Each number is 500 + 40 x the weight over the matrix's rms, rounded and kept within 0 to 999. Layers, rows and columns count from 0. Numbers have three digits each.

# layer 4 MLP down (transposed), 768x512, rms 0.0889, rows 513-531, columns 0-255
524451528500466641445506504403487508495471530467604448460534520430524477494557495498505455470569471563522455580534518550479460475518517461594557460565535562496507514553495526507494481500418471465474538449457509448517439538491501522442460530483540561573521564538497481516510524517464511503525549546466507551519477501502547535483532534513530535534502528497512533507491519494541443528443541480584487522503525496540481516558454372544550486438473529526523509490491455491475535465538492591461529558401568477550494492586485497463475496541464473510494455472481462518491523510535501506488453495413502407459513524434471427399409552588461467524524517493462469534488487481555496530527460432468517473537494472494433471500478509497485477549480414565459574505447492457523564542506549
584503465481483508569497515414493522473505497485478461460508488472526532479464533503494409498427519538473458510523494537463518481447552474471470515539560567550486464518460566527484514452470450518454478523484439547499613488519463512456461500461418547563513473400495542487465504534523424453432531528451537484496528506558461467504461532518561493544487520422517435554577506495523507547507490538551508498543502517500521478494507534555602512514539530462461450522476467536491526541430513502476476540531524468405512538479459504454445435529490561426481443451503481520504516435585503496482553474557532466451498467516476504455560478536523507522499495452440554506454475466453473538488459463505455486533394477549479520569482479479542490550473494436460509485533540525517519534509493
503503436522470556511530525608549485510451543559477479485445550547529519424531494505548426534534479463534534499455581521530491506457569500571506479526477523485471501477463501456492507507521514495465496498469454459503482578461500522517532498510568501457482509498522492446494538494424493500496478471426555451536459457497449452535497534535482478459501450497489469517524527483542548596536497558519453522504489518476544476575496440453480483448550496554484511450467522508515422522460531600519471464474581462436578566516426556522496473528498505550473557482528491474507467495515472575520491510468529528537457496545514545508471504573529532475421515539495499495517532500511503478488488472558516471516549459487492554523500462446484494529506519475537517406547533440461463497501485
360528450463545466572473534458473534507462504495501463615528427436440511475476485481490481498502457446480556515479505542433505402494544490551555542507488477428641532487519504421459546542474476492504524455480496558485463462598496466402387487484530485545420566488407472538532495450498516498497525476540498412541512494572474529511446566531534467488529441519518474487506519510562464560505467537457473577438449537489488557479423495392549500539492552497489512489479523469422542420503526535490500527472527527431437490513484507443572465458474514515502468442517406528464496528489541535490513505478462521547441477479498609502470466498435480524415559447474560496465566532546530563476495455512486520456484525496451531470470487524563508496532554472482548514506493559409525465486493
458554534501472510480511478455480486533525592526472455474476512452531468536374529439507468468475504513474467446475540605510489531482453468475524477554460499483506517618481541566466512544449483559537485547559550451490569446428457486559504501436524547478514463494479516569516471561452541487545487451475564531506461508496556481517505447531505547517486507479486501452466521442573618438541526474596608566494455553579548561474570484562485505504496544389576573567477434545424473473429435527524499525503419464478448491473506523493504490530437549455514517539538523520548416477500528461484470492453508536478519488446501478466484547534489506574457466475594510472535490562455542424482458493445587524538465500550485549534541442551434440520468476540480413563444530495477473524489396
463441513429578409531523498454523478527488449487536517529510473394497540436511521461380527522468560509475597461518475474508359574547532499497441546510445499515552485548539424523493522528518492490558471474537532494523511315500479451524485596505544510542526500471490458489490509450514503498441516521447489429552480471517588638562521502488623554442489512533532526533480508525475610496507606482494504493547485512433460489523521418466506444473420493519509499529528429423555478485514450511467514503488477502547423472504560525526538511504532531508476486518501504506445571523533567478454528484486469589564545484524530479482588524478496433479597467539427419531489408516502566503537502526525514567573532457514518498479483446465542504430553500522503467469451522628537507498480463
449529502477518478530508517497498487449493483433480507506523479474528584447479463520523562562526411462418512525540511494503502525536451556534521485478462414544431548491453501513463463488505514515512441551543571511541467497541523430500530438568558499512519536502505443508516433546487493497538526474594477531518531446546469487423496594493519522461542515488495533486536435452601475437488509533522534472543489538472460489517460524512496529541477487528517514447524474563501487527521517563478464524553475490502482556516512433504526514453517571549505488506484468545499533470548462454485508461552431574505476492491531468512510423458434486509517519522529567560511556506559446546444488507572511490495500568510505492464480532483516533467480468478471497495442558508445494552468452
435528484479498591511530451466483530466561450502529500526521528531461529477493482537508498465502498514443520540450574508454444452454482475491553576582541545414541517500586562502534537537529568441539481525481487446438539520524507557475436496501504528471449472486475479434540525544447414529529396481463526486463538487557425506489545573542464577522507459472504541498503562513502520492464494543421371498474501422546557331521499453462524498479488489518488497539471509473486465509573546470486465437515527484480522587547545459566497508545448451565575503531495583584437442548502499527488574475490471520526525580524590454463533526488511533511514529493506481441530561466523471525542474545482464561451520439517496504504456456569475479530467436444611483483471469511443478440452449
544545504423556525509465559520529521505391445451444470481466499506558484445503534522499524574482492542480485470465490500482558599479561524528445482524506501467541506567480498547446443464465477455538435502546542551490502498471473566500529514570487459550503465477475494443538467438478459519467455493561537502506455436510509512584526493408546586512542552504525515467521505521472448444524407494518485584564564406548525515540518475520518429556535491514416476564514464561454466475462423462518572518531608539463571493518523431503552479555575449494480516528525412524466541458477524556453515459536534487516471495495480539484448521508546502543469465527447498467475487442543516375545534439494532534532434446501542531508542447472497550426580508504603491425503528532513502458571514
427467505526505531483448492581478576489444431529453472501516509577427462505479449432521519465404511461543595492483548484487515525458495520486420546548450480477599594468531461499497522490483541479445501470433464568496534645541509574533446468480533536499506509469498531505506555486529515553530501505467480492476499497454594509491511451614486407502583476433568451465527449450498444504495492525485506451460527480579570485513516532486505520503554481479592516477449592478529501480575460515479510534484513550564483480455505518486518458469446580505589465498537463453472523510491490566644486578422463544509485471504511506474532548441461436462536495460549583502516550501451510504576531566423523518561513466544449488510492507409449520551491554499503525516436495474471500530512575
479507538476583521489422526499471501469533418522508451472546441572518549504477566517533491453464477566454522616460446531554508470476461523488456520482491513543509464521516560557506471497472475459518429501451439552455544498542498496479568534521585553537478521502517502447518475536465448478444571558519449503537563446465421433509496507549543496468498463406475488485509552554527503521420488570517486461539486550499500496465513516467531541488525584511516498457454444561502587543402530494491424474476520422479531400542538466486484411523536433554471482475462533539554498559485490510580427597485483460515521466462491422455548542423476395472552459478582548436441519539440452521460493501503512407506541502518469459583435554479576493489479550437459586487451486472462503477418483
577537469539457552488555464474525507490510475477463497539491551540467493499505524475533530507496453501540515486498469540504467434442533587500494516474477529509473548533526548463528500544439491545476488538483479517523492626480391504464501584465486438541478464495515470524476546533518484494512499487603557490507510500475514453468548448515454495498505552499506544432529478464498426505510449480492408515549513504504583494517521607487474553497495441501476494588516449556517450534487499510448504543501485420529533548504532556515545477448478460498419439437474439460518464513564539480529490588534497535479454464446504486403505490490494550507496499501443466559460504502465482534458529506472533528485536532503500579524498522544495507535552572516481587466513482417439473566519549
534435449505530422580540457513592447489515466379473486524553472481510482534555510505505571515581500482455527407490501582469554579526527532419484519520470463510530489538481535483439539442468534499555578494533515474556541369558432522506473454508443504480521534452451464460522477529495554440495494550555499522472537419492464526500483401536520475510490521548442503482604520465427483495484501440541482453495469498535504480464512545531530489540437456562520490533467527491500528503521499512572466563506523498564459524504484520489565516486433489491416511509540521543479506477519495510437517486515575470509468545534523502523553549454461456545532504469450485524523475383514449559497469503609479526516562546493521489578493476472514527427477436393494511476474515580467531475478503
542598484535499493502553473463507507454487501518455504560552472464551468531531496494470536519481409525481527416587504489464535446475483505456410592496516534528435549548509586531513411456512486491538445563500512432498497572498475539501430499532465504558552530483510492532458450523473532570509497557461499509471406534488567554556508489515529468423499490489538461536460562497549507554539492477529488532482454450479502535508476482462512477430564429529506567459525559519438481447462460496510557517551448543510488481538474533489498506489548480436524515496466528456431505476493511512522481461515434538472523571474576442473506543504511474512470500445471448455521445501563439473614502509554511534505566493447490530492538497483529498481579488494497542503491522487540516474486477
474491496586530481448347466419447496550432469504446534419523531507495476489463486427453539495483509496485575542510422466531448492548544482452474454526514475455551497513511514493510584450461562427543453540486528515546498575476562544467580476542512514505570478528525540435571522422527474495423556587554489562429459451549473428489461508519513488493546478474481455497516442599523507583529476570536482464443447559511436462468472524537489504411411617520477543542498517440450454515492463515510438499504465469468391447486525536492565482537451526449519513463535484477453489554490466514524478497511499489496542438584484531560504466491567506453479473487548461499499512537478497500452455481462500521479504531501494548514483500537435486510443513537491438528592521464544466428484510
477456438469486489488464518425477498496546517627512424500465457491513443521544480485478513447526505419475563487475550509378496498502492502472493522442450415569511499450484437545565529552512469467565540527474508485474448471520543457492541504537518486518496508456519494561461533557499557479505502538452529532503497532436542552501515458495503559422495518493501496524499473506508446452563535484489499513503497496539554565520517508550506490529487407469484541482516464529485497452604601463485485529523493544472419469535489420476482494459507474509437472595449502531502482533394454463414474439430448529441584516486520550596449520481550564465508504475488534545540552517434532513499513458506486511491637489530537578511480521493523600537524509501515451502464447534495503517450498
553476442442457493468475503430531461470503526478470498548517506500395453501479491492452523558514434514514548484520432544555549475446506524552556459516448474425554491547547588491577474556503473527524549560472514508525452581520474520508491466502504503484379493450486556548442484524514532545514578487504511414571489537514489542455532489478492554467512493528482517465443530508503478473509461510493537514569487440572516505564506460490548521520513412517571484401459533551541511489499521399458508499484550521494502516519518516471499497498518504475456397475529494501504539538510513453526532515518488456554442459507549490549466523473445474527460514506490495465488513518489480468509483549494392495552544443514505486490470522527562394511473504556567489432494528468444550500438464
504422451553486566555578536540539551494523521536538469560440508535554529500522410534501516465514525492545581543498527549522520550419518470578505501451511467536505526526495482493499446478503438422524576561500476511468569491551494515524471511524513552540499507554501466505508533485457433541502532521475523531430452450457514507446507420550448533574528500501508496489443416513418478451497411467484573497519490501503500562523534546505501543527433519489458580503535509534471437506469521476510411506492508467499562555506530494513459488488498483494489516515488444484499471459509465518493529533495502567554507522480479566455497519516493510503487519473446515457459552508522545513476501581527465516464464499589462531544454500437462441513551503494498489471490475457544555496577529
451530473430540554530481547501519502466487457581554510448505493418420488490478443485552444506493479451586518481499496512444591568528493574429561476588501495464527504462549513418497521545487497440516573505507529497477536461524445436479459463476555503577422555434538428471445455560401516450529477516466520464632510516432551448521450483517523513481490532510459475480556456464539470515467540472520522528561462498467509528532425509546511491473534460512479578503533464495524459487448457526449532491534472468515544448537485492423483506541559448439487458438504503478489566462443536492455447586471525484517467452449443550535476509530545480478522513469456571484458459521521458516491495519480527503549465487435498493524582502500472513533545491468517519444555485479400499523522521
# layer 4 MLP gate, 768x512, rms 0.112, rows 514-531, columns 0-255
524521428493406448493507433550539526448514518473517486476525506521459482506463513458621504466497517500425425515474497459573529471534530495441518548498520506542410524468488531525511502506536555501526496528490506500510519531576494526584472528468491467557454412497462464482501472510515544493484518481505503465495536512537521379448497498493524563505499474516525502470520471510505493482426534521537445519480485531541499473502533428480498474514469522473456597513468463490475555570469484464507531431516524502472483528455519503535543496563563537529540548518553496556540474504497567486497491532493463495561535521542490513489431531529500562491510502455508395448440598527442517464479501487502486561553409485459543472480457451603491473547422470538500414447524547526496555500548456
482498530496459523492591507464469472512458554493485463471524481548541477486503498524485442479532545471496441488509512463545505500527488443534496613506495472550502517486465505556425498549516445486507524513529467438542442452459514499542535522409519485508477473478538519417473467473475574495540527500478473480482505502497555522487498550518492537485504488511438500525535528506564546540537531512553539574458520447477479463509461451437502514472515484426523505476532492479573521538449540578494534509525500517482451520484507542515534506573470477450512476510525552561513498501461484552408532547482493548519515474474520478544498507497460532475427522512510443493447562485540537478427513491569493538506529532470480502530521530545488450429451520511535523428526513464526496479511568
493531592495497470574483499524509508566511529452491468519487511489558503510455494535567517432479548514469512527522400544491548474480534488504537564486462499481626526585488554429476438532520474493530533430565513530557447422474484516493446550555497443517516536435485488526566462480531524396481474469486538436539555563535519421578498490460478484472469454484534466519498541536507554503490487459440499530466561555556514450450520536485522502453614583479463504470483488523512527468490491494479521497468420448470519564457499506499568499526548560537495551458492496472504501434501460520456481557537404509442513470513645559469481440464455421618521476501458483480484523537507532547546483483603436547520518503463495517415527530444485485448578555477494464446491559441483475480553435
474499516579549512530495516495502466572518514495452466548430443497492521605531542542536545495472472527452488523532528557557450542512494516458472462521507523451576494569476520508499484475505436568481507482547534505528447526462482506484562534549578494516515487496472450475459493428489506548553453493471460431500531565465584519489524494492454536458479423538489511455433486515482499459483515456560501496448507462573560516535565540469517457466581496410524512535510517473448517439463493503442541537523524494459506466503527478441462567514577437490447485513580528525472412495473513553466543495431513507482550416432471465458518516519494521533551480447466429462465496527558472541476482465545613520449525494578490498525544500549520510418487526514501516490461500528600477543536494
518451483440461459480497521474498512536466479456456576435565497541523463463495502531550365517528576476544551548508496459478514480481469561391457472514516559549465534481516489514507507541464459471483578495548469481576470557437489564496530465501471476564503454583457485397507457446498573425565455556509525503507540478503482554497473579528497492566452461476482460469515449510492538620528460475421421523539509461496464447442465509565428481441509531502462487498478500500536516575548545537513485565510522476480504506456458503510395433493541486576560479469607503611490549492455557521516515475511501587523554440509470523538465468459515573465479465510487548526536474481474423503519488569601473546481515516497456492469515466491502508422443413575549480507480499541548514463489489
525490542564510502550496486449508535485492507534519550491464440527524531519580501473435449506550527566502482493505525506543525497572548477520564542515474494518430487464488462510490530415569505471503514476552503510496459591558489496487419550488464440518470504515514431507539530523537499523471573483514523442473517568510554512486540428490410469536513431471474531482470519508509491515484533514480551582531529475522474502491487507442515510565523564497498481536476504444496515486429384523493441552498510418519535429496536460493508510533400435503514554453538449450458477455535565499508518533509463410464464452505472582527514515485501488429531505603519507482498495464521547479580494543482470535564533510396581550524495523465493504535558431478585518507493570566440554442433476
489529490553516506440521520439561513477488524524499495506531553508470435447525575502546526474521492516513481478414459484515479480544504577494516476504466510482539447382468454511486541516388550390483516457459495465471539519530524501510499567455492438563440474483537477462486472594510516558489445505413535552498484505538443521488461482453510463507545536459468477519460545535455563515479445512498501458442504442506523552489491474506420553411492586557495471558523523512557513536570466458496492506498539511476501443521476452527454538464568535495534528469443512547468576561435534558461585499526521518490526529543491479463497464585522516525488479473510443455481501448477493554515539481549485495414529483507439488520508509523503559516559479552492421434532491520515538456515510
411489518507474485469577466440545511515519470512503494424513464533454470538532496453454499465506517470504479587470537587524490420434471486517515511581534563448436467511538526463475499433419500501474548461471489486438464519557397501451546420456517410518494459486524412552479538532524472445434507473486489514479529589528409546542432416509507479423516510555459506435470471447464539544391580532450471489420410473520523544564572546535530496533418498572503509516502512450532480493444537501439400475438496488435545541481397543470454464455500527477561518474461517503498441443496507462516500566555536498571498506475498510466537504459463599516515501417610593464549527458485463554470485519434438471490502576590477519523479501544497407480422443481524496472575519432500538535415477
499507404402443430515528469469556539433536497503540521511507516497531459492498504537506504455467523549523438576443517393510518523414524507450520512502559525493497518549398495543527550531451437518543488507553434479485476472546528482496541506552504484486453524532496450542436513446459448551520503493382444449517469485537545520470570504487460455521536559470511486516476595561525552454440485475484515486461447564537540484448453441537499503508526633516551538512550427585491579536450470480505471469504508430481475540457521589413488532484455515457495513519507563537471462407434548519497461463533604589499500461477600493557493528476521473454538557393499558533526483508530575528536518545483480457502543501455523499430465472501507507473469542494552452536456465523504531521456497
481464558510470462508569466472535441544494487529524590444493605422523417517538471412516461493573537508492449511502536477460574460492557439523516484437520506469541543476382426444467491521585507560545554541537559503560486491397506466531507473506484422469509503513514536474552570524547534493443443445435557423490522469520523472447528478470475515505524566598543456540482493440475564488554508494504519512505472473463456518552394458479505475507511470514464545488550501415537466477584419478527522461535374542522557542497445517518511573539494582463564474486471454513526479482587513462478509492441527513495580521542427525532505533485492525439494500534419505557535515471460553477476463469554534471538468522467498534422415434538452494516480466522520488555564523536541510549526503
477451447529539480483466448473541454558582553450449547500585550544541453465518538489536436486529534490526503538596508486490539567443441569472516482510536497549432502463494536546596522510453490547547486521542495492562520504431536520552534502488519549482511518481459544516463572470498477490504554545549459576474486534503474517469500521467511555512498491506480461444459452550528519510476455507539498536455483481508485493415457495442438533477519515520525492467502481613480606547505468554476527506469527442481493545504492541511504515504554487448499528448521542530516538526505473449531503486493498544507525488553497519501472506439455497441452508551509507457520484458434458540463410557458551495502537488530489443518574502478472496516478501487543545520554508596523553478506440
522462512410507406548567496522507549458518487505438441500612487541520444536525539530521433543497520479529576496466493451513496531523522561468516472542483527483476518552484546595471561484453475568491547495541514479512469478538394519477554497518499492450477495507442417409553555450522498543482477556510510449511525478539512569453473517529477487578505478492520544506487523464495504485496451498530437425574524529521414479568528480533498535499503459559430496489474512555472532449466529525518481519436460459487367521470445496473490477508450479473537545457527499576419561500453502485526557482552533564488471490522512465487526497515616484480487593488496473510475447549480492534465449528646486509511537472502511438532499489444479542494464580538523541452500483587420526493450491
451482548523496440507422527535501455530510514512486453487514480549547471491456503507522444434538496511499458451476500485538481485466475511560552490469535509435503529461480537511512471484530521555529478478541495569460494499461518446475483540522467511506435479479495488523453519473523471484451459550564541527566459495436449519401468512517481555473507544540470564494490413539492519468500446525542454497465420474557523547582501510462520570487487498503514529588472465450448557528517475478497457554522514520497542495517469424518488480597429492486444439548482419522478399587530497469522447484551585536547465524486453512455440509433467424512559478545528548441480512465491541484409401473550562510611510505462541527496565480518467558470465398466473544532516449437574539505533444
484459537511525557479447503530532527497474468506573433489511446489510499569496501489452491381489486579522520561479496514512587501511557484428463511483490498512493506596490483480573603493473455519547514531553514475528450496531533491581467485436453484610545448516516483501496534432464485552523541483489513497532514453502578480533402523451485411569502553489533482485589471437565454545469505511478487462513459586611522501451499542471449461434497529545548479480476482471429501611494484534552525549497429431463488503557496458505463457450534446523506523510493543534467523470424469459564415551496530475542485532523550464465494547487490471492528518388452448478501512533483454486493580470499561539530440517425477522554522469582446543487474549471519472511542516449557482457479453
574471545503484547431499459438463459450624556541461557509554453402486507449492480492573474468449553491586511550559463565384557517461548511502503494444475572515541576492568504452490560511468495483620455531462458507484421495477509589492482511409526420477466462487490522397517519509484439471488417536509516551505456495476484566466427430546456528522604456552486434551515510578508474522493567536538402428585517466472471427406484498555512447501571490575518498517512480528383517478559441567531480479519475550421406464539475475563556425497450465518424467509515525537480476450426497496487495551548491414520517485549505519509465479499492533485533518538496515477510540486454480560473473469580469469492511485482466446568465475492512564549472478512497498525547496424483460550475449
458536555516482470484461451541555396531463504540452548497479487561503437589473453471528601501479450495521382515499474497502443493489544523480470473413504505453521574508549465514538510549489534493513475504539453388519519518446491464510474519514540513438484506404556499501519502493476518406550493587502570484470497458529462541572524563546469501479526500480416455435574501497517503482534511448571484512559502517471472519451560525498437451489502507485463490543525525450531535580596495548508500508520481490417492521435422472459498512483495536561549521582484509563506545602461578467553455565498504570473505549472532516528450503419495416440504418535474554475541431466478461524504449486539523427566506613457532498527487461446518529601471525493553530519591559460494435500568489
527480486513493494500489506580507537511426467469546487475506537493521451471547470553533525482494574529529519433485481533549550531491521471468494544538478415483454532489528537522460514523518480535538537455470418504544493492545511503434473535459516481515542452466521532557512485561492547472503542460537521532475534521486502600494614537475457487483511454491485528510505505529492510505527487445560513563516481430527551456513499478524501475512433444524525555501531482467540495511453488512537477498580501530551521497595444483450517475446437475537504448444442484585525513534563533494528502503530428411513479432499555555440507485509582529539537509462502543513480518540524578477536423521521479561544561525493490522409466488511523512480508510468531539547551468524449448394547460
503482470451453459508566472507528440484530447499483456438506378552506434594539491485513531480486468564475499430607474510521538475509405519517489462474517556545535492504482488560517525574451533468560469524539475484523423470478475596520525517456508544490527470565536492458481490526481451474507527509536549503481581647517445489563506537456444393517541399464491447555530507553489423507426503541523534493473502475592487504543524427575451585511459496496492473508514523522492494465423484492512557523479532483516527475431465535474531442534501505452487590503537523518527539467477443454534437565581515538477544524531473532536594515589434510493466466562521432512527496465442498511542563480523499438502527477521520504481471469493433454520401581442557519463573477484596473551460538
# layer 4 MLP up, 768x512, rms 0.12, rows 514-531, columns 0-255
525496488510509491497499500500534488419479505462556539450513502444475493452544550496410430551464469498489462511506524516528509450519513554504448449504484512525508484494516524566517526536501553523510528488524494610539559498494465537486419463484560549486540460466475555419559489522485494469499420518474451517508416475548480530495512509518502507588441533478542470502469484475508497537519448509472454555443489554470478577523475502588488463551483495470499521468506524465520559513485500519478568544477536480539467495467498549372526451524467499438447509467514557392477526438466486546441485462476501490515510554449557553542526485469438498464520486522465437519491526446488481490477516526453501497519481525484481491570496513513547461535518456480460452476512531481585509514421516
506510507426470499478445454604505545495552462467506562516536463438550453555424505470511563479467507473512524554515489535476522492491427457509516521473452461509501546491459555428494473514542470441463537509566473476487510498521557461498504556521469492498487477537500544478505549493581534506461510503565459550523451553447503558496532463452485504435571528505504484549442509470416485462501509527489495502473542462521503467471547516429525562513506458596562449507470462579483545427545493496508479466395484466455542467511526520469480518509485493473487487437533497533505456513500503435478503540506592451488498540398549475509515486503519458486516529540522466543444505460503494472537496445496529496472475494532413539489523476485551503465532522546509538496495551565477520491478505
542500521500532466515498529571513463535431568505545562484554561496570503391488493419575425496432498475537480446483453516438482476520499457479565555551528509504554492496525677496540451583527532415516517474591479486491423498535442482392510452492431546471486528434461564529596506530515533430389544517555468458533486465611444423540532528399526510478510451435468516450464498445421566549455444527459486541482427555558654500475477445473524464495475544482423505454499532538532488558543511482508532498486477453481454528476468441508526517549521507497495516435476469483534526536514542499422407507543462480466486503518562488438494477501514436547476457469465450484515487545525485439488475502527523424486545589477574575519428522495520470482473557535523411495465525430405520485514469
511488546456411522493457586515561470556552523516484463462491496488440454493454519564517472426455575494469357525471466456481531528490530581531488484466510516566453473516538574508487517449528552464493503420527493495503535428399576508479455512446541561474489409473525505436441552530481547475553489587482521515507489533436483507501521453521483558510549537517523526478553592436546512526502500433544526461487541471547495481575506435459504509505504459508586449610586483517523499538442519473490455486509468550472453546463469490509531472531583483503587491487499508516569530524448486447466483470440493530475598525519517533481472498509551536485503475494612464545547523477422480447462568460497469443482524510525504514547534451531495475572463533555417539494496479432512521432568448
502521485607572522428472553557490484487445500532551539431506536494508531453447389437489446509496522572471468469490500482514532479524509487524501499569456499541490546449547520488525494474532489482485489465383546514470459442491499519459492492537520532570532534513558502474401491552440477548467441506483424519523559485469474434498555539605434489465485490502411433460455511514542423499581390524490501552498490440445513489474520536476522465558615586529541556489453532530487542495483586513506504535484516511494525537529507459458413572542506528504492490468544455425452445512518533525553537530491461476504508465567530498528473496472502545551532515507481430502540471538520491481491556482438488461437483472528476492515592412531487486494533498478498494517557536394521465476471505
482542481495473554529513487506489508459509535459503504496497503461505536415507520475489546574449492513487497531377505511485487522474562525515464511463510474530497487540517489487490510566576506546513501512468489458473517473505527500541490403486544528454534479486536425519465578431562464519538498485454470476479478518472581512524506515435471477495522532460433522498449491500552482472534509460452434544559530484509603469462450540534523506522437467524495520524524648498458531445481567459478571514414459493519491530464550534576488555506501563563454502492495533507480562570516489486529539453487432577538575509486444480508516557515569499470499446472529468519474570427514512482553484452485448466454478525573458491550457405548502571500551522524485549451475503488545500460472542
445579525541447534534568488481550479450474495538501435498557544402418474437461526501532522417557455523462516549450550438476460480457564463537474508552505519504515506497465454497492499478456440431526501570507537442479533510480529566528468527478471483549400469550488436489465500498569427509518491436549519560502519508480497475466523486379493430476410541551486614501529440487500511472456489512450468401471489465529515464467464464518574533490512533446521518549493390475489476515569579528455444471463458462439498491476545481503456545488412427494460511520510551525446495579538521507473485418467434492548477486474475452480533478490586566531520538469521481463383472538457488536453524479503576466561534411472493563498449557517484543508528579547582515524486505560500556446477471
480484528499488488475450473435471467488446492448529422442500493466510487484410570511502511498463516525496466529411494533513459486538440503504460473493487501457516448554503449533471498568420458497593469481501482425538484548524501516515490449461500477504483466533572470446543481523445452459504515493506584594481478468563489412588485557456577524484445446477524527456480523510512448465484451453496570469521603513491527507481528503451543522573457516491446450562490486430498460455429596470465444514463443429484500447418541529508525431530501450471455558418435448487504539483546480491504489445487557505461513506505481471487470556444505423533543499428536499537399556462511466418529460419477536522537521492535428478543457423460543541501540533549509478537505468569493530493543484
472515459483530452546532518529478511544543421466497578484426450532509490528468504462411488518474449459493539488512547556549505501462488550494495527556463451459559507448501479481495507568474595497483482575487468555483459572490520551492492523490514473506479552465477520476479503493551473553508428490462563430515520484491513470476530505530538548498554529508490525536464407446527521464564460513469519494533529469559450585444596515469481494526537524519518400505571473455470512472628537471480475485507570427586471522469509527515493432503468460466485508503531553503472518537469535478557487495550461548517522474479456467444421489476482523553497541497457482428509458532501465485539549524498609470494444464453513454512514514426541525567486451488447501498472472476536533538499540
578465478493434462485537477470548639489506515459450528463497530560468505454584508402487576494505485447486461439543533438407527539537537497541429480534484447538510531509552480511489438513475527531518539504561489470584552498533507541498460436522546434510492456487426514548481544484476564595521535493535510467497488561540517559512566515480525534464475514508533498498506532526559519490611512438483548454506543504531503499502433450513515477505484436459418476491504540452487451498528489461469497546545457480542444592529509507545554522486503478462489537542468478541470422500524519467515555506439503523454541445513437499513449459565420613539461486487516529550482582509498472513564577531531491571485499503514578482441467472457478490448530474549538463483490555529459540435544521
573517457517473512469447483510471485438470522455493462501470528539470484523444527510484513533530500476500548486550543472530545475556513457514461490502512509447491545486494543524423540532467492475499487523464516479540553527509455466493478510527429463443474480459549446476445536535428408584525429461590475464529539614512442438467482465521492476454504616492562392500532440521485445446494484458452516526494515518546572534523533546502509530472502482449456501541536438487560479549478462505561449436490519526467481441476489471532555519549476578453500499505569427410510466493519524458520508491508395579548485503477513526534472550481500521497436515511517548578485467477523488468428533494505482495491499480555457497488445541529510516562546471485514575449408535494446453473515520
481533493477528441546450584516461515493580531580506512519568528464513471587468497440514510450478500483556540445482489479484521514516535467507517528523485486460495520490459535445513487541452566567475487506447447469529482484536508503525536469481451529433522479452532387495460536518452515514461486485518473524514613488507522549502475507542516572479494477462514478526486468459552445495458472518593455546502523457577495445493486555571488493510547399486524536497463494503496495522483584488445467500524491438404499493488511431536465428557517460493483563520439548495454531448500523506547538515488481522495568434581468526458484556526497510471452529494465453513483489457508520603449549455434508443558543482518479517509495442533510506520541504481489499389538524437473513511532495
568469455518456514496472548487480525448526475497544551566505530475522538518487491518564500515627528497514472488468477521443540531518505556437520421486519480589446535408432503459522451494477440462532517397507507465450518503545497437578516559508537449502470539466532459479520503467557530488476500464476484479510460542436488465509469526485507554477567504518536534421535485501557440524500528465465437544436439536504507552475489519497459471516490501509527521506529543503545488453495535512535452529507539509535485558546518492512523498427513582447574551501531522433536522513537582498479470445476498474481523509420484432531499482525463433454470486470549487550502526550470479484509477535511508504471546480511519526517549523469505562492531467506466491567522597542439526491600512
381481484515496638488516530571486498528509455617492544453503509481457512585510526542505467437499498506470522511479530429601502490497446521404489424476488500456483470464521552500477513543392529565522530491568449516388448438529463545464582447427510508488525581576470568452576497452499457468488558535578467519560516536555440496531493560495539442477476507557427466516480427556476490503521447409500467566469534546436545484502440526542474487412505517529357477506430455508466425540504513455515495561454470504446527427415469450517494482453526480456586524456478511468457566518442494462480517564520518466399456487446477451534518481426582477494502411520477495412522538541599469509536508488553439426505541492562436502468483484443487478496491504545496579483421464468523515516537530
490503503465550525480532530473475471517472527557502516549553437529563547528482489456474545565525479634449463457517533548476484505509469483520502494483501496461538519487535566506524496547417446494494537437457458515457474508559508437487411516517488619501532446569513629510444442514573483491595542467518489468496459515479454469488590514520513479536495533507513458518470432507555463447413487575470478517513508502496527554537559562526488415547501513475506516547501506447536492451501478472504495469438478459501512473505422451509462497550511578417492561534481502468500474440494505514543524510576536511534475483482506531454498543547492474480499479496480527417500528544529427472514484471414464496475557533538506551489518609547389492559460455508581488507501497591408503554539504
534492537538488502530437541489444499508480523518539517512503509441515500527443498445481538488515494434440480522552515555508524491558476458514469527485494443468563429568505505553513513465541487481486526444537604477412501496526478510518496556520499517499522547458491455545486474573557475515479451465516515549592541585530530505484554502450499504425494510576529531582493480511520510513453468461487452523493538558508434460555413487511524449590498554519485433504522493521527486421478547503501503480470524555526492536574522474479529522518612490432446465550542516446493511516527498527477460511457541404520487519517442546518508513528454480515563490486491408533464532543522504482528531505445499540495482473442516541485432514461475458558423485508491554554486534489564478570490471
497554520505497517513465441495510490498511526495522504512462479490472469506520526515489510488490418522511463498486493471522490462493526468542449534507470555525506486584543491445545444516488444448505468480575476502451558476497447525499453519521522497556532501533575460482504443459481483513493461513488476520482473486444533466464598513496479577521465517515470515469400483510560532538534534494518418516532429490497466479507570515475512549550489549487558413462511492480477462498503519519509517463531418500479521531466531511527511491451517576521500474563507527499509537553464464539527454512460479519432518523448580469495510506480467457478534425440518521492551501506482508460492500571511570532488501513537522465546556544437482426510467462517484520515482544507567559581453488
527467472513548523525524446472517491498467523536505577552497538448443455493511448507502454491509389476511541494530555419444520515481553533446488501437476475432506477471551530496461543473441477457487566488484462432416467477477461472523535483454550498523511486429508473445524459504535529507518536501474543512517526466455545465463482447461620553495524522486505493441564531444482577499506516492496432479491479551484516461409479510562493503439496443505464520502536428610505417502513432505516534520543479548494498531450485562430435463542543414544478426506537586526492448538498470498525426502498457618516528524470515503480419511526527479508594513530469572447496556495490498474446469581454586488538462478481510610465564507531451504565470509523512502541466507488448449522470440